Weights of a small transformer language model.
Training: a variant of Adam for these matrices, 9385 steps.
Each number is 128 + 24 x the weight over its row's rms, rounded and kept within 0 to 255. Layers, rows and columns count from 0. Numbers have three digits each. The size before them is the row's rms in percent of the matrix's.

# layer 4 MLP gate, 1728x640, rms 0.038, rows 967-1038, columns 256-319
101:123156128128125123160117122132147093132070121114145112123106145135104138106138137136114111154136120068147110155123138100120128129160150130143145083155123131162118111133153150100120055085092114
100:127130132134124114155169135121147119115136142134137101154161101133086102138123098117175112117108167110164104130090122135136104140120108132130109105144114060121173136079120144114095118139132131
096:146134143099126112125190138168136147103113087162093100084138111132139121107129143107113140164127109100124183135094151143109119113122097116142124108117143147178127089109145145135133175153146099
101:127162127105139157141129124117136124077133165147107143086114124135102121162120156139153139106155112116120106099146061162117104148149130170161126127137113093110112166128132157119132071120167116
100:126203123102124107094169144157100174133181164161113123149118154092111094123138103151128157129136121147101156149150143104111108110128128104114109135104140120178102140107143132110163192114094116
103:123123137156108154134142139157089090113093110119140170161142132137107130106144109121140138112097126175137145118087117107114099147139090127133098138124124090088119104091188112103150117126155110
095:136154149131094159135081107151128113149169119119098139169099130150110133107115113161146104151113138139153109119087126153120101099117162171105154101110097105145172087092149125133181102149136090
100:092149169115072130123110138111108116190131126126141134121117148121132147148125141096115135140137158149157140147116081168138144089114142108133149114129078135104083146116133132140110173137165151
097:160162134127159157095176140112104109112131113169121146126162103176144160102170143100144125096102097168098106134122141118114153110093115160130132112143187111098114149162163131103131126126188099
100:156108130095141121127112113097095147161134112087111148147099156115112141090159108173132151152154127128114146126083123127160092123116154110113145137130141140110132118159168123143170153133108149
096:119116125114144148113108139133132126159069113099151133201114123111108197141127157147126125125130110125099144148120132101157146125124135085111094150134152138118145109139167153129116162095124159
098:106099156128130119149141134163165122120144152123169109105108128133101179126131112134112119166124099142120124091100115127140116105136096142125149155167095179189131144148116142119169147170140067
101:105173144117167130178099151152127119119112132146143099140121140142132159166158151133131113125117120054119115138094166118142122104134135150122114115099091123141130140116126136083166123145161125
096:130106129124130142140140138162162149090156142110081087093138099137134154123132127114122094147128128162132139155087152117138136154056153136108144116090100151149133128144116128136176130102145101
099:148117138164159134086095140143158126140106155137122113147083163102118127133140056135139188098135127132111158142123134149144103167117174107169144139115144122119143122156093137113143125118174108
101:107113182103101165156168138061130101112084126133056131106141148138102115133152104114105161075115154111130126141120102130151152107130093116140092127111131139151108168098114139096088099147150154
100:115130172124150140142096133119054088145139155142115126123113142077098162106128149158134136074179141167115141121114112162112159135120117114173143090100144127149150149098143158122133112106122104
101:124138115135133110086136128110150118142147115139118115155140120095106170126147151115129153101076182111134127142107136138173104116112109141151109162120157094136100064105139142060105151117127153
098:117138135121186136132130135111140150142119143162126115102163114098100102121125109140157161120115147129122134124088119120092091166120146120114114093126145078134108122131146148134134138116147158
099:183112164135132097056088144108115124106135129105096136126129143116126141136100143139095132117106133155155138104151140128113109104131114089151168095150116125140137140084130146131134146117126113
098:064128102169126121130107135145164148151134153139150136147136105133123132153102138150111143142121109121111097110119110082131103119152193122146140113158090146104128150161153147104090134133143116
099:132133126140107081082129100102126132144111107158104117131141111130126142122146171163110125162149090118108143123146148162056167138118161136089165123127095100109075149110129111185116114124121134
098:144156190123139134142073114113148135141162146128125125138111155122119134092129170111147123127160186169122156124109140110159125152136143140130141103109151130120164119128120166116198122101116179
102:121120135160105134098093157044132084100113132112143152103125130134130160136119118132122129162143166141181132125173158166135122138145116131163116137136115117124150119145167110163133142111103158
101:105141123118137130121132149119122098108101121156166139162150145126137097126137118110129139162121106115136095097090162177145143121130147082142172111087140141105125127130168133172146091125114128
111:132173163132101122129114152151135143115135161115097092136125132130119120132158116091183158148094117132134047140110160132114143136152157145174118123164150153149171122080148106138116130116149181
093:118130142118148114095152150114120152164136142122085121152148141101126123085134095120100111124121108117138191122123159155121128154123122136137092134153117106148085156090113149114150171099116159
100:158117132149130196152178150131111110141147109145124086119126172111140144076154111112152105114140164123131167102093154135149089111142114101098115132144106136126177118144147099092162102142157133
105:157167138118143107127086154104118118118152156149120067157122134155108130077150121124129109114161118138141148149172174159177087096146144108140163084134109143135112124145130119127101095136139106
101:158141145136131127140101122125126112151133175122179115145127134131139119124159136073126116105113135128119133169128132145088122141168083111113139137130126137086169098164116082102127091094119146
101:126138114128120111127117125138131108149103137097080138100124126143122121153142140149140131120164130151110130151150145158099125133096127135099134122145156087133109115111164164139131145092167147
095:147091154109105102126091128068139142139089126137149106157112155164119145110142124167106144185137093122163098122143144144112160153114140128175127111122134102128096143143193110121125139096117169
104:118116137123144154155142141126076100142169118146163144122114097156118108161105104070090156144168106093111134131156137152141083117134172130124105133127070106102104117124093144110104071145145093
096:119126151113146168142154129125079129105120119117110155118098141129109164125143149148165174100130127120161102119153114149120173168182110129087160164130122156086111135162103114096156122084115114
093:136150154146132125154125125100096159121140101125130137133105142094117117124165095118107098132158108140090116155178110126140153149090112137149171086108155129169091145141150138130103100118124123
102:135122156097147086098134128142126115121091095143107099119142135130127096155112173123162119144116122157110142153114146131126122127150155077152125132164152127147108149080121130113135161155114097
099:137152152124092129129105167160113113164138149120120160118117124161133094104106160099117155092169140121136140107132140139122104112158081107066147130150120115127129117132152143132120124120109144
098:140163154112154132091091156166119098211140131131096149110104103102115119133097159109127151143134139128148150116102150105112157133115109082131128091142126108113136152090109134139105076159109102
104:118153164138078181093123138125125127129147128125144142139075147136132174094198137112153142143148155116155102117059106131125116143112157123113143089121144112130129163150154129133133111064120142
107:114131125162121124136141138125141121146121098145089126134147081142131133168120140148120131146120095105120135150098143122121182086123168129139121140145079098198092126149126119135139134122115161
107:142137143172150122168095131144164128129147088103116120145141137167112095134127087069122110189111147151122132087131130115158095111120115160157089100130132106173119112105170084117117129147140097
100:150082124151114116097099132134121125134139140100110151140140071133107151081107136080086121127101129117142137121143142160099134158156104125117103127125119134136128160118122111149108114146143112
102:107121136137103152121130174143104112147129144149095138139092121123131172109154112167089139104158116131132132144111109089108115120143142130168133117111132113127101139099103148131119138124138077
099:098090138160172082157149200138134095142119104128133097117130109141119149156118083102117073128117135159133113149115112112088148091139147111104158099121143135149101116104159155150071139090108127
105:130128147172175081113148150132139104106111129159137113133097109128101088131107105126079159106118109123128136154116124098163153108113153096132112140165139144150141139130140156139120121138096120
100:165103156125139110117139100111111137164096119136107102099116115127129132141130146119155083129115127115086165083125151133131164102122095123155084110121090073150118129068133106153114118117142134
100:136121139111107100113167127153078085106117161144181125161126137154109128141151144121102131149116113141132114151154144164112097110154141144133134165104115120120125115140149121096158113119152113
102:081152156133087065122126138117139151173136089140113098157149090116102121106112132145133100106132119136138148179102090139162129110122156156138126133110106092141107156139115130122139118118133138
098:117106158145098135129135156129090093172121097124116151131135127132114141096136124147133119140132164124087141147116177121135110108160084142092137143166118115124178100130159102111150088153157153
106:109123147167125108109144182114106098107133118146115163122140088137123085139152105145094143109128162161116131158151126130101088125152146144143112107156116119177115123123135151128074117146121118
099:125108131129064116138174158118136126119127080136121126135154127104133143135133135105160149117123127123148116139159164149160105166128120074136106166142143110122083131132146149122111156155136104
101:145122163139112129073124129145122133118144089120137091111109150116121110116127056118077141180122152182157140170136154109145153156141139077159123094138105135147133127114129124133107159089058113
099:088142144109159139187143152142108122144118119136122147132068127159097138120126116084121154145120129122116127124105133160076140129159132146117153102137129139098116151121136123137140131149124147
100:135140135177111105134160144125155102134158156141108138132091098114134133148090176115163110111109136183151129139138111124115130121130130132116115121129139123112133156162136150165115138122119164
097:136118143105135166165141131097109144127113155139157165136173146122093189114131117136134081162123142115115135091141118135166131163127117124128148146106127129154101127109106113086091109159121118
100:149120146120113126111081128155097115114125119154197141147106110142093178151122135098123087131156126147137096133155109085133132102128109123140117163163135104154142107125136128110147094099136086
101:125150151103157103141113110109095114146117155127148129137117188154135114091152123114123084155128137097077106109131152136128145147142122149113152133092142113124213147146152094150132082080153102
100:098140167081073129079129157135105112148097134164154095151125115134144119111164096122145105153091125131143111181172142106128119131124116104123129133157117123084101110106191135106130138146169135
102:094135154125077133086117173138155088137130113086135126152169108142120161088109159162107153140179135081137079140137113174100094120138133111114077120145080147107115129133153134123114147162111130
103:118202156097111124117156143126163106185104162088139100161149161097101164133129153073134118125132125098125142147113111151159126143134123142153141144113086147122123135105108130132110124129123144
102:117146150145091124133118143140114119136094140097112176148114112128111134130117109104103062160122090152099137115140147105178157112128138117142167109182115111110132123147131146141093108116079138
104:154172148135111094145095117078133091152113089136095141134143163146141096147150144104130100185134153131150114155116112140162118110127118079144098134113084116136210124146171173110153144105133131
099:147165167132144133138117125144152151105162154068148152115123131069097156150055111092089086157113129107167139129131110129151107134133161138156129118101132086105114154118116178156175111152147125
101:145115150110165149090135163110090108167175140145175156141144128091108139154150149123111122130099112127131109129109132104108153116157139108114104079120102111087097166144089105145137117101169084
094:148071145170120145105117118109106090115143112127171098131140133122120149149147080088120164173139111160106093140101152159106124157113137137148128105107134111149147143130168143147155149152135170
102:142128141110138111112148148112150138135141137105135156133109159081103142152080122153106143153143141104122130117123094127138110063152138140105130121151115145153150131065144151111141073102167102
099:114120154108125107124144118163126144138131118171134135140141084112156114143104157117158171117143114072144121103128096151118123180132095137097086111122137144114132144129122118111145114124137120
097:174111132171122129167097110137085131125132130129147156115181144132111145144137139119135123106142120117151152117127107092133105154128075086147131130177160125086114152116141176154143123141086152
106:125127152143131156077165140117142136125153115145172159144126093111141124142158124125116118131115103170135169136125154096151156142099122125106137128149129117172113103154128116103160131100156126
094:128112142101122083111102135079135099120120149161118135135064178164167129129149159095128166118120162106136151141117110141134147140100132116089160131110135122076154140119151141140100104171168078
108:126159153144166102150133171149130127122114096173096125160162089114118101124110123148110138137116131147152130151118166159144108140123127137125127139114107131139093136155155158130073109138182110
100:131067166110150148088128146119111081165155127136140099138175090124124172124123093129123136124100149182117118109142128109131133143148159123077130119140099087163143119068127144129152119127126137
# layer 4 MLP up, 1728x640, rms 0.0373, rows 967-1037, columns 256-319
099:127136135086109109157200179138090116094101143137118119153099103107097171137122121108128130110145127112116183144122153098164125142081134124142069099120100132122127118085076071129132155129122124
101:140111128119090133089124144114146137131099101127126117111139143111139141104144113118104096130103160106181113124143124115172110157114119118116137133081103124120153119119130105175134132105106138
098:088112141160102134126111121136132097176144140137135093129105128100147094126146149145132122104118167145163097097112136124106122160120138092165074140144078075100118140132161105110139151177118155
100:135151142119127125123123146158139122095149094086123127093107128184135144180161116076103152141129122116146141144132107139158154112113149151097116127112168109098130096128170141135144138125146122
101:124143118129169137104119124103106099125070129065174093137090150101153185103142119151145141139109096135087150108166143117137128134125108144150103093128105141141115125148099164139139157093106092
105:175111109103164077117135115124124158107150140144120106124083103119133139099126135175128105121116124159134103142167129123115148138140161163157122124115097129105110182120136085132161152136126174
097:129139125168159106145102096074154139136127146131135116091124120130129151135134080118156143101127143151162162137112159121180114135136104161095144108137163140105179129152145141133155150109082146
099:136148118074079128152107125130119095161135106102141144131137116090133123148114162120156094141177147097164100102175123140107121150152147122120143151132174158115138098124113123122129109123126121
101:102180104177097095152104114170151105096172143179108149114090121114128090148088146111127099102103154128141183121129162142143144123095137155135163092135157141130147122129189153187103174142149125
098:127156128121108089127116123128099136143150098093127139130140122077126141140155154135093129143176129220094119149169135111113139110169135133147112124129141133127093162111070174114139164107119129
098:074137108150090133160147136146154118159138128120146116144117179123150122103142115133114101109127092154163101126136121106151149103104132152144099164160133151139133121127126158147137140115156176
100:112145110122115108141083093095086123147143170074099142122112158127134099147114169125115150130159093110178140163138147097084139095141123131134147147123105104132161140107120130157095119087080123
100:167126140124150148166153128169141113145147150144138146128134164165097135105111123157164149134103094171123188129107135079152126120126118156075178113164128129107095070142123120119120125126169151
094:077138136119129123154141100101113139131118067067157109126155137139139151090139170125118092116081127084081144131095139119177127170127105146117093104109133101116111117115116136123122129135097108
099:125150103125117124125140159106117127106140109114168108136153107127142148134155153072131127147107161132122121126140108111134122115101116137142133107111131111097116138109127136129192149190136100
101:137110122081135133090119142167125151089127099123131116164132129097134149103158131114143087129136144171101088109120152134113129119138111167120110096152142114154167112109118087111164119094127154
101:094147135186129084105164128131145137167156120134140140118107076175133119147123130137169137149082133145116122149154152097130115149123119122092140117138055142134067129154105117104143119067092133
099:138131120127143111162190077145123120108089123128123098130107115124162111140107150127121132122144135114122147102110131126131117130095127123116166151153133053137150092127132161146075158136143129
098:145092133135162174157139090158161159075148146124166122117138169126120121122119160144125130109141134106147143112112128132150115132117124143128129116126144109140093187124105132070126106165162124
098:146119121143149136140145092145139099068131128150113140116133163113123153131137147107120131162114168117160159139147152110159151096121133159168170138130134102136115114137105144138109115113083142
099:126107127130139084110132138109157089144163081157099116037105106135118084083086157140132144162121140060157134127102140143096140143150103123128105117156133144134138137129084089146077107092099090
095:160109118068133120110133116119094134130162112144113138135123170098151100134146096095161137089103130073130126111066139123140139119153147136125094148165142111132098155148193104130135129154095115
099:099143117107135125147133112170146129116106121165178145121171136100162132153131119124120115150214072097116141115139102126131131134120130116125103149139121144138123118131110092090105149105148129
097:105173154109171129156102169132101155168102169135133130114113145127116108104100135108118093126113145146129122112089121091143186131069112145120137103125130154120128131121148139137161131131137075
101:109102140146131107072119153155132118183108165157125158118116124149133161155095150111108169117119164075149083105121107086093151098143143119144157125115143143115120139149142143105139100081139157
107:103075145122133135166134111125105101145124157149094119091147126113122127126135086124099131088114199128090119120127155097089144142139098130125127148149140137138150143129121170157109102119119149
097:134132147097130134130145151126100121101166154136111116137114110096116119108112164151119117170129104145121135131109149164103138149149137120097139141149085133162111101115145108119135131139156124
102:117111113157121134139139114089124133149171157123116138101133109101113098164085111127125165112161083159068106120123099130099149107121154096078134111137084109135102114094118103121061157149168091
107:148152147152077086087124149135121127147153106143129122157174178122132115133087174120143136086142145123141102167127124133161088165150159113144156143147115107131176092145143140110139105098104118
096:115109108096134151146128142182114128108155128137097086104146139133131131083134125146106100115150153158115092132119109151123111094077146105139136132127117117139093131087127123116102143094123116
101:113129123130089112141089106112119106112106119118120136097105105096110144138055070074108133154180158134103125133077072136127131089167159126133128129103136151137116146102123147097185103121149127
100:110129149135117109110173156136149153126144146164127147127167118159145110100127114094102124139163139121126131138120119086155105198141125124070141156127133123118101102120116106127126097152103188
101:151167126076142130156117125155100123121113144054093122139143114120127153090129126109099159159169144116176143073125119153168115158156123144159181101115093115121161162167096103107135118160146123
097:123108140153147138106121142092116142126181147119133130146151129115087116134148129084148109111091143167102121106133136124131136140135151095151113124152127165125095112131119121130155117107146163
098:226133180159144159062137126153127089135131142107155119162166131107130142139139171208133127181148153080129102118089131109162089114121094111097131158131131117109114114122152129140156117139140140
100:172140150098119142111089147117098128075135158158191106163153108093120115100120142120098106109147139187138086108135093116141129149135129139126056129108150127156160152136136090114128080100133142
102:104106129139134156142153097142121121125092117111089124145134103123117085123117134110147143103065101106097141106139157162129153104124122126118118134099153138143149131144142162158121134101145109
100:139103148083091206136098125121112124139103130155154145139146131160125127152136127127157132144134113104110109179130151143146126136134134132145079137114126132131133112165162100145150163101177142
106:088073130123163111151156158163130124126127095154134139140126148124113132175109125119110115154151109133101120159104099130123156133089148145116147155125084113127094108144111121148165128105137118
103:135097127071095138142108092162095095150170156120129096110084133179113143136140126174127141144135158149121079122134184121112128128138132079145106167161125151139168136100141121123095122101142130
099:106064130152139144141142128151118121175138124158162125094152146187136136128151111101101126120120122146143129140121109124085104107097123138124096148137082128146103107099131099111139098167113077
099:132070134140149150116166132134128117157145138102135104085136129121128161128133091152124166156088084151109166147125097107142127131131111091117141118133094154154104126121098164115143185128162158
103:133142128133145145097111113111101140089104173134145124144143107141157142111099152119097104117122138132094141138142140125135129132166152090158114095120122141163170119143109108155097159130158122
102:112130131133189146137142140133188174132103100162114159112107123160139134097141112155143093144126141105172119128135129113154093161098159145119085128155141087127154175095124093111156102140141165
101:134156137135121111163129122098128118127163135169123111114131157112141155144119134198160140131135112124147131158142140121108176110115145167138113096114108111139114111100158132093138133122121157
101:125130117133141112139125115142112132114152096128151111083131106188135134124151134128123157146146146148117113115153168087197149148136138066094160094123105108124137145095145127133109135120080139
099:152162125127136120167118123105165097070118163132125105097117119155114131105116155090167121178148135162111110081109138123121115119059121141114134144115167161135151146114117126134118146103132114
100:128116110118066105115107109163117155180122108159142104115133136071157093161125134129132149146203098115145142105125137140133144126152150059140107085099110143115122147144180131128114128086114138
099:143129127154150151134155112111113139121149110074145135118116166105138153128136140115135136111119158156140111123140199119117115146127133144163118118111123134152156167160165146071161104111148101
101:110086130088084145146075140147187088124122104127116097095113120163135129118131133141133108131122120164176133124136099133123119136110146121104124151149122121107106129088111122134123109140116128
102:135098130107139100107132141116131144132159117100156140113126124123143134140142123124154126157147157129083165085143126061103150115131124167129189111136152125116149078096119095111105158097115190
101:182144131154154143086160130131142114141144118110120112111092158134123171173135146171139129125148108148100121136164086131112151169119122166150162192127133153143136095143162152173110112131120107
099:117120157111135161116087098098192161162091120143106100146150133142120160137121095156133129109121104131141130148161122138127152135124108140139130127181146101122147126160108087085148114165102064
102:106128136108138128108112140108121116058159143104115072120163119121142121100140151131160137121146170145109105150135178144153079130121137109135087124138140117120176118140159121106152104145095170
099:150107139144120151095127132142127130113110103113145151138082133126132105131142143133146117158124132135110072116171148078166143160146107122111107090117148131091135085139164168085130148095113153
100:112174129138133113137146166158175066178148132119175142128118133124156140148159128087155141129136123156131124118115119064090128133150160143128138121120120120098126106130140100115154170123136157
100:129116116142112092110182162111161167119095143152124139149117118123172099134135170096155115160131126122100136103172124054119129170111175142102113152155086115146112099127112115097110114147165127
103:096170114161103137158157124109126127126138150150101123123114135145136100116147149137131103118157081146114156138113129145138116093127109092111120136120124129143121169097145123118167128125160134
098:121099124113135136102128094140124116094120142149156080130156129100128158140125104150147137131118133126127163147154133117140123111124155083114127177134120132104148122116111176119128109118131073
108:088129111100092172085148123138136165089143077131164156139145071129106068143134096127054134111108118093104119121137150107147117073140143139133089129129123152174102099103140100142118159144104141
101:115104146140103130085104133104110109165093153099119108112108139177107092108147129141137122115123112141106108131139128141125130127174135113126129128149118141134161110126163135085104129148153094
102:105090151104124156117139156155164123067142109162141114114100102154089125130126084108152130108133165103117118118144074118145155133120085129129160116110134113151128115109104080152117147103132117
098:144149147140151165118141126147146128113144173134169123125122080089123109145128129170087123105147122125162143102110097122088143137116159119122125144132081127098155077156139124166147130131121120
103:074076123136128094143130141141140117123089112105176132127124114109133126130116122148127107121148079118130154130112102176137139110115110130169170140123125096119114086099136121139164127130080114
093:144105109109166117141117135119109153162140120106112102180061121148135130149119092177119130142107093115133119096189129140094141159088132120109166106150133121153096116155156123137127110118093109
101:182167111148132130134145133145144163092133143155080126112127153110133146114125149117128138143144149103090122109099120108109145082130149160167125108146111148110160124135146185127120149189174161
101:159152142119158166145120067146114200099085128111138102126151123133111130128098126173133135156125135139099131133121149144141126147103111125110100121113137141134137106149085140136160117118121102
102:134118141125154137177137122123140134132143089122167134160165162130104166202142097101122137089129094117104129157191103128147131161111146150129138184106143179085151185127155122120137130074125127
101:139108102138134155131103090152123142192103144132144099146098144170141101104162127105112162168107139089130154065120140105103091155110143136128130126127144140095149123127127090134123065129176118
095:094092137168094128136101134138142121176136112117111156154110142103102119111101158144133101107163147093142121090082122124167133135094177150153118148107114123116126090130113151171138097120119121
105:133103121160141100121133131161114112166149122143116152146130152064122102113113136137135129135172091127132141169108137154123106137125128124122141113139092152161137146149122097168089133141136137
# layer 4 MLP down (transposed), 1728x640, rms 0.0338, rows 967-1037, columns 256-319
102:131132121184132107147126111145140147062128145103126125123116085111213126126117144118079121115106117127110107137102156128133165087148095095128143156131210090146135163135171131147142130129148165
102:151121125153142113144109105114177127147143133130137081130097111153099094174128114135170164135117150112100114104113084102125104136135106113155138116149123119124135134144145149154142125090088121
097:077149144113143111133128110145143155115130125107141108118101153153105080122083153143090098133140103122162196124121184085141108131098119134115142100101079078156148137116144098128119121135133119
101:151111131169091142107111171120124132112126139110120100134149148159083165133152147073117121144145055118113131104138124145129128116166095133067175146189157135078065113131110115104098133102140100
101:111118124143178118141167123154132131166122151129094097177143060122130150114142146128130147139079143150139178118159103111114145128109151129163132078131114128122135126126149156113070120148107108
101:146125174096088112129120130108145126145130146169095140160132141103003066116150139085142125142137081109131118181173152189151134173088141130128151132079130125104111128123150103162118151121150124
098:144153174107077101176097136160087099130100140135123122133113118161128119141146139138119134108136121114118151115148120163133140144108128110141115135100065118131147108139106140121139127111114159
101:145067100142138115135154145118141155132136140100113135089117121144115141122114147124140080150134120114141140134110120121148089123147116132121133124134178102125116104129112134146117129140087137
094:122170200115151146140121120170166097109142152130102113113095160165054094135135143143136111084143155112125107152119090126153163150132169123192117098117171082142161128111143116152131153076130084
095:118098088090144128133139057130110159118135090114114144153179134098203160148135126121113144150069179133117120157128112167109110120155105131133094147139124105105114115171125117126167095135155153
096:124136124142156100132136087108191137131181102125116095117127144121160133156122103096106103112087111141177142069147148129113106048139155128155152160118142106115144133118140120101122069131152101
098:100193173147134073112139125139127113139125122122120160125123107103086088110159126098086144103150125159101120128134104116143127136127164141121096106094136101122129121123131197109118125112163141
100:115124159139140131144118175097124173147102141140146120109138141108117114130133134144120078132099104058097114127111148162156084135120111132126147097122146111144141130117138109136074113143126156
092:169085125115144087120119145173136116179150112153122168136096136123180107127112141128144121104176116160115137134151154098131164142162133102120111154194111143103109069157138136110094149124157107
098:098095143137139107109168147110086108165121153132156141069177124122100129181117140126165131125129174117113121135140120137158122075124132127121140130139143180115113153124134132116182095129136153
101:091137157139104123103129069159125146130093126139118116106110124156157127101144177095110110122119137132149131092091117162127097124131141135170104109105166115165134131111087140142123161152147170
100:058116133132174106138133129119135097200134078129140147132152073138119127147146144090108149131116145167139127145106130103092147141168139118099132106164115085129099126103124103103084103111138121
101:131118147143105150137130136118147103103159126100119136106123107090146133133106109169095145110152085126115116121153105155103170106121143084126128158114140157102101116116107159159107134123140099
100:095103110119104082128120140134168143166151115134123064101129162108133112121104138149102148114123111138110151128149104100145087142144132098142088144135118126085142103125112133175164141132140115
099:134107090147175100121135121091105113118146166178124137092153131163139129111150151132108169162111103155092128095137131143152075130165134128129168113166122128128102129138127113128131145142107128
101:112159170132119162071131157164123115139176125138127126157107122083129118133118131167126109121178143134094119116087112098122177131155135095116096139156137132100150150150145135125185152097088154
097:145183155150117108111116125153124118131124143141113076091087141134057130149133121131126104125120132132126176133115150128137116173134105070113160100186129133134182127075136146158137156083128116
095:138143109119093155139157137099137110142140149123112135131148142134081100129132165124098170164202074120067162129093136116150115138110088117099144114113189094148137172117164166090112145140167151
098:134102090117115095114086099124128116082102151115106131127101146213115095119167088152133146168076154111146112134127148095123082164162121125154138128170110105088133115104205148125149157169131114
101:124109147092146162144113112130143127101155125172097145181115095162115156146111152109109140090126111162086119113139142126120147120077108098089135145134159134156109115119121097105124138123137145
107:126153115115122166146117146099118129117147115087130090131100138109150129088132091098153123099178107141151151125087139086106158061112115148130122111135159145156154126088099149140125165156154123
099:139100130139122119124118141098092114135166107124129130136146098124147131138134145126107134114104133111136086151151148127100157090140165123145123057181095139135168140136165122154090116131145114
099:123126169093107128114097148127167122099128160132130133105115147142049136152157136132166080108160124088134136131113130158117147139113155098119114169120155145152137140123128123161102151110121142
104:105179085119149106113092095083110129174151105141183127131110170117209094112123103109130123108128122080159175130118145083118124123189160121158123128106116101152128103121156154175118125139145152
096:182103158147143131149106099118134137134142094082082107125147145113107109111124111165142152128121121150140137095134129140111137141118120134106158136083110172097073129114099151138084143127141116
102:141117111139143112149088117102131109133090104105122160155115141090077143119163150135161126099163112109156111078131136106171114100140144140100134140112135123137129143121134149168138158105171104
100:152111145075087130103084113137098180107186109116102160126158094143074160089108131134139159098128126138084105125096130124153129135112145161181165174152118127123140148136134140153088172113167103
101:142137109152154134090100160120106124100126183123180143090157116112155123102119130140078126142120145130134117129150178141113158110122108111143139113120165147121138105116120124161091137116120140
099:111131180142124113114157122131142188095130078157164114168124150120103138104113122099128150092119129125128090135136141132100115147156152112102151159121112120116084119121155104125105124107116134
099:132108170083140131108157133140149131139165099107167112140107132088134129131161130154138164116124126126123107155126143116107128126131159105125135156078146142127148140114124110206128077109143099
101:152098160146101125122126104086069146084104120147177100135112098094137128105084103118125094146104128145144087150122078142134109147116120132114104128114110117122140118120128137088129126080110094
106:102108124082096113128139125108111103140128099163110177145094147126161127130153114127137138104112141117107087171113123136152109130116154182142156148124100150112136100086152149109103180137093149
100:154086182135142175097136185203111105149095123147100094142161117136062154122153103154133168132114128139116164150156138117111161157125113110119102078131123147091135082109148127129149169153149141
107:096117115127160123120107166105128100161125099154159139150111089116152127131149152116149132132136128156149104088138113128145113155108160085094147130138146127122104109149152122080165139100100136
098:085125156104128159111083143179112170085137119155128093167151154174068104128160134096136133143100114104090110173111150139139117120124135151113116134098144110071057093137087135092146157119190124
101:102097136124096149085118108126168112135150109137127106162119133115158120056090133162134151090149119105130179064148140155077128175135164099162095106158124141142122101154144115135143129163108164
101:097095122115139147083145119100093136126082161151147134129134153147077110080120100125117086113162125168139116143107100131121083101113129157153113108119074145113111118145111108092077176133099110
104:127163145109192117117177196134135115155136184138123082089135118122147118141086122132132101144153146119169098135146150123193155125080088134120137104141137104164104148126147113159120118098127170
103:132126154128082131106120119110140159118095132075133104146116114125088175102114155103125112108151139138134123103138117107138116147129139138129139111119074120133106130144165139121121111138123130
102:122107120134116158121113099121138163171115141127100141116117130128074154144132072098137126146141121138155156141148141154112101130123128139119149136096149155102132132123170112164129118135145175
103:130114109117122128172139165156117092162108113177129108115093124111134155133148111154164192171113101152107141160168155092123134121126121136144118155131120086145108092119148116130126111156123141
099:135110180102136124136138096145147104140077162145100098086120138132093164085115133173164125084165105168106124131100144176142118165146135143145103121144084120124133183118181137127127113134101144
098:133109101138147173129102120132113117139156144170147166125115113113189136131157109124118175148137127135134118108125174138148141092129136135126134120131145105133160133139141102127150102134133153
098:119119089152136134161133096105126107112161117110107135137076121144158150134117136109137125115081082103158127131138117170125129123131126115162090101097154111138091132126127123113165134137113127
101:150100103141123087171145127105121131174099122112142124107101130128173164175127165128117097138124109167156086112107109138167111096150139134085123118123114166152147149128119137108122144106138127
102:061136129122088137137168113093161150129098111123093104102139108148109126132096152116101130119078135119087151134147077148122114098143131097137139081126120162107160136169121116134107150149111189
102:124125143123148129143138136128147136123098108117110133151133111179111110100138112111130120130132178081078150105133163094129109134103111167134144137091144070115123147130146100142128080079104143
101:104093167135160141129140122130143151151108117140121115166142119143100165132138142095125163128118101156130120141077125153151154118134148148096121120135152130115108109114150147140135133112065152
102:143179111109106121132180104101130131103135149078102155113103158138126125077102142132110100132149168154151128133150111131103142131165082151103096138197133122092107104124098113127139135128111116
100:108160205142078142127110174139147126113116165099144107119092165151134170136138133110096156122156171096100111172126138089146135128113097136126131141130184154138155117120118144154170102121131144
098:102169157163142168114162121107122116116105109089156115160106109116082119128122150134078127104092141171155116139121150081133131117077082134095138137154133121172121114108106118098194144150125108
097:182093129112141113114130155179125142149111067135102123129160135097044114142107099158111113112111104158170168143170130115135085135113141127132139096125113080141118147085126116142126122133129125
104:090146119159148105120124115127100150175107128125117117091093146147122132098150135154150117177150183133171106148093130114119088148126136134149147092091116142085165164113143144106136104148112126
099:147119093193130123087120132152124160153144163165138120168144137135170113131122124124090138169106105164098127150176088116120145101109141206082169132139116128153164129135122140110097111132125133
106:111122141124148152088115179166106140115139140174176096142160144169129145096108108138113150136118147108124131122101121167122122136046159120097150170105133146113148110091116120186116177165101141
105:126188092104133103138157152126122130141111131142145154123118127131159114160073173106123173101110135124097099144144149128127133096122139159091151104129111098094141155127155143157170120138150133
098:166098155098131109130160136170105172122116134157149101132118129157088139043112130132101134154199121176134154169117118118112138139142127138127178122103120161139155122118131094116123121087133125
097:122155128116157143136112094125138129117118146133145158141127060122190096084122134122136123154131114102122134152164108112133141122078117134111100066109123123157080115135165105095145121128148127
101:100110174126156158188148151118188116094104115126147088144111141105053147127136127110141107168145128156108099121148127187114149131138089144127192124121145172108078131114112122122126163082106107
095:118136099116124112135133126143118120072101166119159105091132099105114136100117124174097135133113141140178139146144124075156131159137075091113141110149132109134127111142103126093148089159142133
101:102109122146133112105101126130101141129117116156075155105140122196196144146122161141150107140100120107144136125112111132117150117136138175126125131128132113104124090112173120139128170190145124
101:121124125129147122101089164148145126167098098162084125151124125099076118116159098116091100114106128103161092129113145150134140114150130106116144144110149136100149155112138163111139147143092148
101:134135114135116150151128096138142131137091150100163111079150120110147114142135107166112120096136116104158157174123121104103097150110131107110157155105096141142132122127185127103172088139100159
103:087134142095144098144153125106141157095113081121151177131166111155102097183131105164118110165095156144110088073132102119087155177129129124131144148149144126107124137120116111131142135163148093
096:136140196122128139162088118137128148156111124138132111106132135122114128174165112102143114099129142117147108124111167117112137157146116126153138099144131125125090128119104134142052132107139104
099:169132109126156147117123114139153116136154145154130148139126159153192110139133127149144122120120149138108141169152187151111130134079136124142121158115150111158109111066123109133082149115133058